config.toml
d_model = 384
d_mlp = 768
qk_norm = false
bias = "none"
tie_embeddings = false
parallel_block = false
extras = ["capped logits"]
init = "uniform"
init_std_o = 0.0
init_std_down = 0.0
optimizer = "soap_variant"
lr_mult_qkv = 0.4
grad_clip = 2.0
decay_fraction = 1.0
batch_tokens = 262144
Each number is 128 + 32 x the weight over the matrix's rms, rounded and kept within 0 to 255. Layers, rows and columns count from 0. Numbers have three digits each.

# up: layer 4 MLP up, 768x384, rms 0.0777, rows 679-692, columns 192-287
# down: layer 4 MLP down (transposed), 768x384, rms 0.0772, rows 679-692, columns 192-287
up679:160099194159100155137123125119154089161194111103120124092164134173124140144096158095181146128130144131146117113163087122072115063103100165108144146047073202139147155102139161117080078110102158139134141175205172156106065102110106129130214075145146153124169123101154128174108095148099088124
down679:077177104133131075120146091091098169135135131177110150111178124138157109102134085158105164151140094154149136149114100122153153133190181144140135118134133138138123085198158132162206152105176144079172073164071150090160067191047081143125098122142140169166119132126114138101092125118171153120
up680:107075097103145141073077161172159136103173095121097121100105107163156183121132124151090091122134126130151080104144046067165133074135110111150131132104102155056137140191112061100115154093096105137173168135118087096161104198183105126126081099122185127160072214145150127132130148119075139169
down680:149093148093137122096113089110166048136094176087129158122148110147126079114055137105153167136114094157129215072189188184090157148160100164152159106158190169183078171065125167132084120123153153056148062106099142138130158103070166130164164111084080138105141128109121121102118151095169128113
up681:097076115129150176107136148101110122117151109150150124090116183122109102144099171122141102137184142091101085130093103132144145180115120151165135194103093112127131152094095108140127191093133130145160124123143168156164140083119156132146121087090170171130140109153105137154116161079112096148
down681:128171114117096092122128097177144121152121122108136125164145076099108125138083102131069127140089084202147169117131152112140119093145136136147119091194109098125124139137158108126104122179140088100118117148093095160133094153161094128152137096100110105102152146054133120087140098133166171127
up682:142106149142132158118142110120171082132130139124189093109133111146121076179128099122137156135171114175103110088144118161152147155145078171149099179125136196081087118162144123124127130169122130145074122117173117155104162164141092108161093179161086137162156144061094125165116090141100106112
down682:126114103159112164178133222092135144134162129119116163152130147122153167135106153129114124099111101064088124168135131064133090121174109111049116158098150150176156172134159113118159164153132122117143105153135162102101102087155102125094164150166105159089120146156089116177113126099073166132
up683:119095162136157176153129127096085108088130121108138152134127132063167168136184145124078133165169119138114129141105196097123105107131100112130145141134143129131142165095157190112127134112107126108125166124125110114098143152109134132143110155141182072075066121142192111100108167134210160176
down683:140127087132100107108128154107161132118123149106130110150111159178089149118077136080193109093082086107131128143087063165166141196141144137126139127179103118144103116135124083095105127153151122104082103117128130139203098081085130174121151081146062145113142149125074173122165101150062167141
up684:109088173095101096137070137091148159154114115150078078108172069166122147142101122078145146133111087172127093096108097161137121127122099084118125129161168090093115128195068143175144102167157107144177118118097122106134185130181128102110106121117118101078134131091101126194159115023168149123
down684:122167096161144135108180158107181107174152115173162179149131113091094111086156079122092169131121099107140083130179136074071174103138134117155140083127099157132118190092100095142057070098125115125092134090151141146105053166082102119152133139143129120163137105164108144151106072206117058114
up685:142110159115156057099160124108102134107085091121146135095157109114163115141085146126101113112079141118140095134180129124158126069180066086134064152119115138075125144150096185143123115149115157123098162136135124123140096127144146134121143117187114122184171127111149115145121102138167067079
down685:133097139108056167165077146095121091178139139107116101088139123125128165094120121148128189153084104122093107126141131151129125136128152143075160074147117163139138164130120145136153118092090183174167079153171167100170154128119137148147122086159175076093125142176135161066099137087101132223
up686:110091124146114149126117133119151160136142159082126125146089137140086160078137154217195087113177115169190164057072125137136174145140116104162163122077122181139140113121158114207156127172132189109136103123137164141136084147138114109176157106158156128158088107100172137127158087196128191188
down686:166161112143131137144144128114101075155115105126132118146117127133148122130093086120100145138126128118100156154176128083154106124114119160092105177179128101099065112131158118052103138089104086164170116129049156133174190094096123152087098145089130112118136125157062115130052157075139121123
up687:147134120127107146148112145115138101137113134139133184101119097175137112109163083090167134086110101116133091091092121111145120138124122144097120101117137156094119132128085084091076166134128123121165125128181153153097122164114107144185088170117167130140100125118142189146138089095152103152
down687:121129171122102112140142085123141135126114155124130066177155165136151141193118144149112119110156144188086166175175116130139121156133161096109084150115165083143131126095094175126138104159154082105129154132109099125103095169121137160132094096125101164137153116133090061099134184097100105096
up688:124136110116140155072093109102163165136115117090192127089128140149088153141098162090119174191137129127091134113162090096125152141087158114175115127101067165132082158132109114128155107123144176123086116154152113098154138071132162121122111130088116128165108101119153166213119156132141102080
down688:121084141115089177172159109143153143109097130120068136169089115143152086153159093196085086130128185079149128142076110129154106209177083138109064120113150117130141114085143142112161100169152100122139109086107108116146071103176107110077098129159125123166126144146099097118132150137128116144
up689:094135103133135142157152077155143112150150150132129122119127122095105146061138085131170140080108083174141122155159079044211123153067105074118136078103125143097120177155174084087139145106121160159147083106120125139129115157115135091125138145154126105170159117152079163129102103113099099087
down689:141144157108139089116112177160131142167096118100103130165079104124147106161104134143101184144103076081127150129081088160058121133088181176176112115082089084177077031067165154149126123145090112106089204130089137153158132161081077127145176100145116102096095124082124150179182148126115150141
up690:047165135147144078071142162139198148160174118128138152140128155172094094079110088121120137134160125084055073175128163087114129118101151102109132131094144122152111129099078124149176115145183095095167166111158134099143119126146133105083089163125153117102149137145085113122136139203128124139
down690:093103093120147131102122159106066168086114171112143142118087145093097129138155113060098123105116105123133152134155125085150164137092142092090132092157118123146160117193117172138124105136133199186056074083086090136104110146071182112101178072091117094120105143082092129149162166122091140151
up691:142122128073094102083156103127167129124142100117109122138098100072114142177094106159140148128193135176133104169168143115107126133167131136143104122113152120137154098152110079170105139121071087082115072179121130134150127160168135096114115132131087090089177140097086106142123115153132097136
down691:117152126165148151137117125133125121109118129179119154125170110148123118085144131088154108141109152072146164045137179169153143151150096079138126101118133171137126142099127168130136135112110124189128152053092136105118209083096129160107144107095104144107122121095144153091155115122152183108
up692:125120113089091095120099136154141141091150143113098163137098131110132114122132119128114087137145133158115151144117136152116140133149088078139040089122158132158117106065147158139120089104036215091154099124106125107173130136174082088157109122163160146100149138168175120154119126201165230078
down692:070120130158108141138163100112129066140208067116137112116132137094096149118151097183126153168138137103109144148162118144120128122163105169116174179127112122146144133150152093130077163108154054178080105146114141165219164138148101182120115214153099151129134139087098153122173154095088131213